Weights of a small transformer language model.
Training: a variant of Adam for these matrices, 13495 steps.
Each number is 50 + 10 x the weight over its row's rms, rounded and kept within 0 to 99. Layers, rows and columns count from 0. The size before them is the row's rms in percent of the matrix's.

# layer 9 attention output (transposed), 640x640, rms 0.0396, rows 319, columns 600-639
083:68 67 55 51 52 63 41 31 46 58 57 48 55 72 34 38 30 56 38 63 52 50 55 56 32 50 43 61 52 60 76 42 57 48 47 49 34 33 34 36
# layer 9 attention query, 640x640, rms 0.0394, rows 320-359, columns 600-639
104:60 48 69 51 39 73 68 55 61 41 66 50 67 53 51 44 60 56 57 45 58 51 63 47 50 50 55 39 46 52 60 39 58 37 52 54 39 39 47 65
103:63 49 41 36 34 63 53 65 50 61 44 49 58 56 49 64 32 31 50 44 44 54 57 51 50 50 46 43 40 41 56 56 42 50 50 42 40 52 46 46
099:56 44 55 60 62 51 40 46 40 72 56 51 56 30 51 49 48 57 60 60 62 46 43 39 64 40 52 34 43 62 57 63 44 47 38 55 56 49 50 64
097:41 37 49 48 24 45 42 51 52 45 47 54 47 54 46 48 60 36 49 54 34 57 50 48 50 48 49 51 43 53 63 39 38 65 34 50 55 41 39 45
108:58 59 45 35 51 47 65 50 47 51 55 29 52 50 63 47 39 53 55 70 71 44 59 61 47 56 53 53 56 39 55 50 55 41 51 60 30 62 50 34
092:75 47 44 57 46 33 44 49 51 43 38 48 48 51 36 30 42 54 58 39 52 65 69 49 52 53 62 45 43 48 54 48 31 31 43 64 45 47 49 35
101:55 52 62 48 50 53 66 53 29 40 54 52 43 58 52 40 61 56 55 53 47 44 46 67 48 50 46 30 54 40 59 52 38 44 64 56 55 56 61 47
104:72 59 48 50 49 68 52 63 56 63 46 52 56 51 54 50 49 39 58 23 53 54 62 54 61 38 46 47 54 40 38 63 34 55 55 64 70 51 54 56
099:60 41 64 25 37 62 35 40 58 31 59 54 43 64 65 43 35 37 27 67 62 52 51 55 37 48 38 53 49 37 53 49 46 48 56 46 43 52 57 61
106:49 32 45 46 70 45 48 48 50 39 56 44 46 74 39 41 32 65 48 47 48 50 41 43 50 38 45 44 31 67 61 44 48 43 46 32 58 68 68 44
104:59 42 59 39 31 53 46 42 49 47 47 49 47 41 46 54 34 47 60 55 59 68 51 46 27 49 46 53 43 55 44 49 26 54 58 47 48 32 38 48
096:36 60 34 39 57 73 50 50 50 42 45 58 50 71 40 64 33 59 44 61 49 62 58 46 59 45 52 55 60 60 54 36 61 41 55 50 52 67 41 47
097:50 36 37 53 32 42 37 42 39 54 39 71 45 59 41 41 47 39 44 56 49 54 38 52 43 48 55 57 71 69 57 44 52 47 45 50 44 58 53 51
088:51 59 61 64 48 48 60 52 48 49 68 55 44 41 60 39 45 59 47 63 42 66 35 35 39 38 42 29 59 53 36 45 31 54 65 47 39 52 42 41
103:48 57 44 57 56 53 45 50 51 30 49 42 54 57 47 57 37 62 47 34 50 43 65 34 44 50 47 43 34 71 42 60 55 56 41 34 68 60 54 47
103:59 35 58 46 52 51 52 63 39 58 36 36 45 58 55 38 48 45 58 56 60 64 51 48 56 33 33 59 50 45 45 51 51 42 58 52 53 52 49 47
099:58 48 62 56 23 66 49 71 57 57 43 34 46 53 47 47 39 52 46 33 55 61 57 45 57 39 54 34 44 69 48 29 60 35 46 56 52 38 55 47
112:71 49 63 44 55 50 35 65 46 35 65 72 52 44 56 47 49 66 45 50 54 62 52 47 43 62 47 51 40 36 48 35 61 44 53 45 51 49 55 51
102:58 46 41 35 31 42 58 54 38 39 51 62 64 62 44 44 63 60 51 55 62 57 74 48 33 46 40 53 41 59 38 38 54 58 43 71 56 44 61 45
095:61 44 41 38 49 53 49 75 55 75 54 47 57 52 45 45 72 52 41 38 47 44 57 65 30 35 52 49 33 47 48 50 54 54 45 55 39 44 36 63
099:42 49 64 36 61 61 62 46 47 69 57 39 63 49 53 60 56 63 50 39 50 34 41 51 57 40 56 38 44 60 55 39 57 54 36 48 55 61 47 38
103:55 51 65 61 53 41 48 51 57 47 57 67 44 59 58 66 50 60 38 56 52 57 76 55 73 63 38 56 63 42 50 41 50 63 38 58 54 37 58 68
095:53 47 59 37 38 48 56 50 54 54 31 60 54 64 52 36 41 38 45 41 49 58 39 46 53 28 47 40 43 32 34 49 43 34 42 31 48 69 53 46
098:54 46 58 49 45 46 56 60 58 56 34 43 19 48 54 54 48 39 54 47 57 67 34 41 55 65 50 69 50 35 59 46 58 40 48 56 56 50 48 64
103:46 39 59 49 40 57 50 56 62 43 64 58 42 44 58 51 39 53 36 45 53 49 53 61 57 52 40 41 65 42 51 37 63 57 30 59 59 54 62 42
094:46 48 64 47 51 56 64 44 43 48 47 44 51 56 42 65 57 61 65 39 51 44 44 58 61 37 52 37 48 42 37 34 60 49 60 54 34 43 43 56
105:62 59 57 47 37 49 50 43 60 67 43 50 51 42 39 37 55 42 48 31 49 60 56 39 43 56 55 45 43 37 50 32 42 52 36 47 67 62 37 52
103:44 48 51 58 62 47 39 45 46 37 39 53 48 52 25 47 35 44 36 37 48 35 39 48 39 37 23 46 57 52 55 34 47 37 45 65 59 61 40 47
103:61 51 66 44 42 50 53 45 54 51 51 54 53 60 24 39 41 55 36 41 62 52 58 37 50 43 48 53 47 56 61 69 55 39 48 65 54 42 61 55
095:35 64 69 49 68 51 64 59 45 30 52 56 42 62 36 46 60 56 49 74 45 26 31 62 53 54 42 56 43 50 55 48 45 51 62 47 66 38 37 65
100:49 46 40 66 50 34 59 66 42 32 43 67 56 63 48 37 39 50 60 46 64 61 71 43 40 42 55 51 48 50 51 59 52 42 53 56 46 47 58 36
104:50 30 57 36 56 42 51 53 45 47 54 51 37 51 46 56 31 29 41 55 46 45 52 47 66 66 37 38 72 56 66 66 54 41 37 50 72 48 71 45
103:62 47 49 58 45 47 35 42 41 57 61 59 67 50 44 50 59 41 45 68 58 52 40 51 34 45 55 50 51 80 62 50 59 41 54 49 43 45 36 33
099:48 63 57 59 37 46 64 52 41 39 56 49 47 44 52 58 41 48 53 60 41 32 54 44 24 56 37 48 39 62 44 56 44 43 58 52 36 51 77 62
101:33 36 35 43 56 41 47 52 42 53 43 58 50 43 59 67 49 66 57 59 41 67 36 61 62 54 71 57 59 44 35 46 49 56 74 61 43 49 35 47
097:68 44 53 30 45 54 51 51 55 31 45 43 49 67 25 60 56 43 58 71 64 59 66 59 41 45 30 49 36 58 44 72 32 48 63 66 64 41 42 47
094:43 55 61 70 52 47 46 59 53 66 47 64 60 37 47 58 40 61 61 38 54 52 43 65 39 34 34 33 47 45 42 50 55 53 52 62 63 53 54 52
098:56 49 51 56 40 43 55 41 60 37 47 78 67 53 25 40 45 44 41 45 50 54 62 55 55 42 42 38 35 46 47 50 39 43 47 52 45 59 48 60
099:55 48 51 73 42 46 24 47 36 60 54 65 55 52 49 59 51 52 61 57 58 68 55 43 38 52 47 56 37 59 29 39 55 63 46 65 61 36 69 50
102:52 61 53 59 55 53 56 51 62 36 55 44 49 38 62 31 53 57 43 36 48 37 52 41 41 43 49 35 53 56 55 50 51 55 41 53 59 56 39 43
# layer 9 attention key, 640x640, rms 0.0389, rows 320-359, columns 600-639
101:67 49 54 51 43 44 76 53 46 60 46 47 57 57 45 34 36 45 70 67 51 52 57 44 28 37 65 38 53 51 43 42 55 45 52 59 32 36 53 69
101:46 57 38 35 48 42 44 59 31 35 52 59 51 39 64 71 37 54 46 49 31 48 61 54 54 48 53 51 38 39 57 72 50 71 41 41 48 76 48 56
097:42 58 65 53 57 44 36 57 46 53 35 49 49 43 48 55 60 34 44 37 53 73 57 60 42 59 57 47 32 51 58 48 45 44 39 44 55 28 46 55
096:64 41 59 59 39 64 49 57 47 51 67 47 59 57 56 52 61 35 53 53 48 57 46 42 43 34 54 73 46 47 44 57 52 41 57 61 53 48 50 37
107:44 53 56 64 55 48 64 29 41 58 46 41 54 36 50 45 44 57 52 53 56 57 45 43 44 66 54 46 70 43 65 66 48 59 42 42 44 69 47 39
094:53 29 46 33 48 60 61 58 22 54 41 63 40 54 52 52 56 53 55 50 68 56 50 57 54 61 57 45 35 50 55 37 41 44 47 47 40 50 38 45
103:66 52 47 51 50 31 48 43 25 54 50 56 32 45 52 41 58 29 50 49 37 54 40 66 48 74 44 59 32 54 70 63 46 48 58 47 46 53 60 33
103:47 48 48 45 47 57 68 61 44 34 50 65 44 41 41 39 59 69 42 33 54 57 62 44 60 55 60 26 63 56 59 59 61 56 23 46 63 64 44 63
099:63 56 52 43 54 45 43 28 33 43 30 40 54 43 49 44 57 54 51 64 59 66 50 31 50 45 52 57 47 55 56 60 47 54 52 54 42 62 59 50
104:51 40 54 39 77 59 47 53 50 47 53 62 43 43 56 59 49 54 56 47 52 44 59 46 55 49 30 40 41 59 46 42 50 52 42 49 49 46 47 56
103:67 49 61 58 58 47 43 43 59 66 47 48 29 48 43 54 57 51 61 47 72 76 44 37 45 46 51 42 50 38 21 62 29 60 59 48 42 38 44 52
100:43 56 42 64 60 63 50 42 39 50 58 55 59 49 33 52 40 47 47 45 42 56 31 46 44 54 46 66 68 53 57 71 33 38 63 31 46 54 41 54
098:65 61 60 37 50 51 48 59 24 51 58 60 48 65 42 44 63 28 55 56 58 50 60 43 51 45 46 68 51 54 41 63 71 56 37 61 47 56 57 31
090:55 43 56 71 63 21 52 43 55 71 44 53 42 49 49 46 54 57 53 60 42 52 47 38 46 37 33 43 51 46 46 35 23 45 42 57 47 39 51 45
102:51 40 58 69 94 42 34 42 48 51 52 48 55 30 65 56 30 68 48 51 46 48 57 34 41 53 56 49 38 50 27 74 41 49 45 35 56 66 52 45
101:71 50 60 44 36 37 54 66 20 46 55 24 52 41 50 39 36 63 52 45 49 48 50 59 51 36 52 63 31 25 51 43 50 45 59 50 39 59 57 59
098:73 51 53 63 47 43 65 55 44 33 43 24 41 52 43 34 57 48 64 44 47 46 63 57 43 45 63 35 41 62 48 47 62 40 44 54 45 57 77 56
110:50 42 34 63 56 34 44 50 23 54 54 53 56 38 56 46 49 42 54 49 54 33 25 46 33 59 46 44 36 50 51 47 72 42 62 45 46 54 52 43
101:59 58 53 12 53 35 53 55 04 53 58 60 45 49 40 59 63 56 53 55 58 40 55 62 33 60 46 35 23 33 41 59 36 61 54 60 53 41 58 54
096:55 55 39 18 37 61 51 61 77 50 45 51 68 61 58 57 65 31 51 47 41 44 57 64 46 60 39 44 17 46 42 57 39 35 54 59 51 45 54 73
098:43 51 37 51 54 49 51 48 61 66 61 42 58 50 37 47 54 54 54 39 47 42 32 58 47 51 51 65 66 53 67 48 30 52 59 48 43 51 45 51
101:39 69 45 30 37 29 63 53 32 37 63 57 68 47 50 50 50 56 49 56 44 54 52 45 45 52 44 55 51 62 62 39 62 58 51 25 37 43 57 72
097:82 41 55 39 47 37 61 49 64 36 43 55 47 35 54 62 53 45 54 58 62 38 45 42 46 53 60 75 37 47 38 59 59 50 52 60 67 42 49 50
098:36 55 50 65 55 49 40 44 63 48 55 59 34 39 39 58 38 29 60 50 55 64 47 47 66 64 66 58 35 33 44 36 59 41 40 43 49 68 53 54
102:48 48 53 44 53 36 51 34 65 52 42 58 42 42 55 29 46 55 44 40 49 55 51 50 35 62 44 56 63 56 53 45 68 58 40 59 30 39 47 53
096:52 32 62 40 50 50 64 58 40 59 36 40 50 44 51 42 47 50 41 60 45 52 42 46 32 52 54 47 57 44 55 44 39 56 59 43 28 55 53 55
104:42 44 56 53 39 47 57 58 41 45 37 51 48 41 48 55 52 39 48 47 40 55 59 40 49 57 70 60 51 41 41 53 59 61 48 55 77 59 44 51
102:51 54 57 53 42 45 40 66 64 55 65 47 50 44 29 45 34 39 52 43 42 50 49 59 64 37 39 67 61 61 60 52 43 54 35 64 50 49 46 52
101:59 42 50 48 63 13 53 46 74 38 49 57 58 48 52 52 41 60 46 49 48 42 58 58 62 67 47 43 50 35 64 65 49 53 56 56 32 43 55 46
094:38 38 59 59 53 59 46 66 32 42 51 52 36 56 51 56 48 36 43 55 46 30 49 64 43 46 36 48 49 45 49 46 48 29 51 37 56 44 44 44
099:39 41 65 58 63 43 68 54 36 63 64 65 61 48 54 49 58 69 57 35 66 46 56 50 53 41 35 54 40 51 43 42 59 55 51 62 44 59 57 53
105:40 42 60 46 63 31 56 54 49 41 53 51 39 41 54 31 40 50 48 43 51 51 58 46 56 63 46 47 64 59 70 51 58 25 32 52 56 54 60 36
105:68 57 43 58 45 53 49 56 51 34 49 35 50 63 71 42 57 52 44 56 66 49 57 59 38 37 31 54 39 47 73 40 47 35 51 43 44 35 46 38
098:46 58 41 46 37 51 35 51 50 70 54 58 57 31 42 52 55 51 54 43 48 55 43 37 36 55 42 46 45 48 42 51 31 52 67 57 18 58 38 67
100:38 48 29 43 56 44 39 59 58 52 63 43 46 69 44 43 45 42 44 55 42 48 45 40 43 33 44 48 69 58 33 37 54 52 62 48 56 39 74 25
098:68 57 60 55 44 51 77 62 31 36 38 43 55 49 32 53 59 58 57 63 67 44 59 34 53 40 34 28 43 56 65 57 45 43 43 58 55 60 44 44
095:51 44 56 42 46 74 47 59 60 63 42 41 33 35 56 58 45 59 50 64 49 51 47 52 37 59 64 53 45 69 25 51 58 70 41 53 41 46 36 71
098:44 33 58 46 47 53 60 30 46 38 58 69 57 42 46 56 32 51 54 37 55 61 42 48 56 52 48 48 43 43 63 50 45 54 62 45 38 44 31 51
098:46 40 52 64 54 69 39 69 42 43 58 60 47 42 47 64 55 39 51 43 55 52 55 44 40 62 45 47 34 50 51 40 51 55 58 55 65 41 35 49
102:36 53 52 63 47 36 42 39 69 55 46 42 39 51 62 49 50 48 65 51 65 50 42 52 41 46 61 52 45 33 52 39 56 59 61 57 75 52 57 46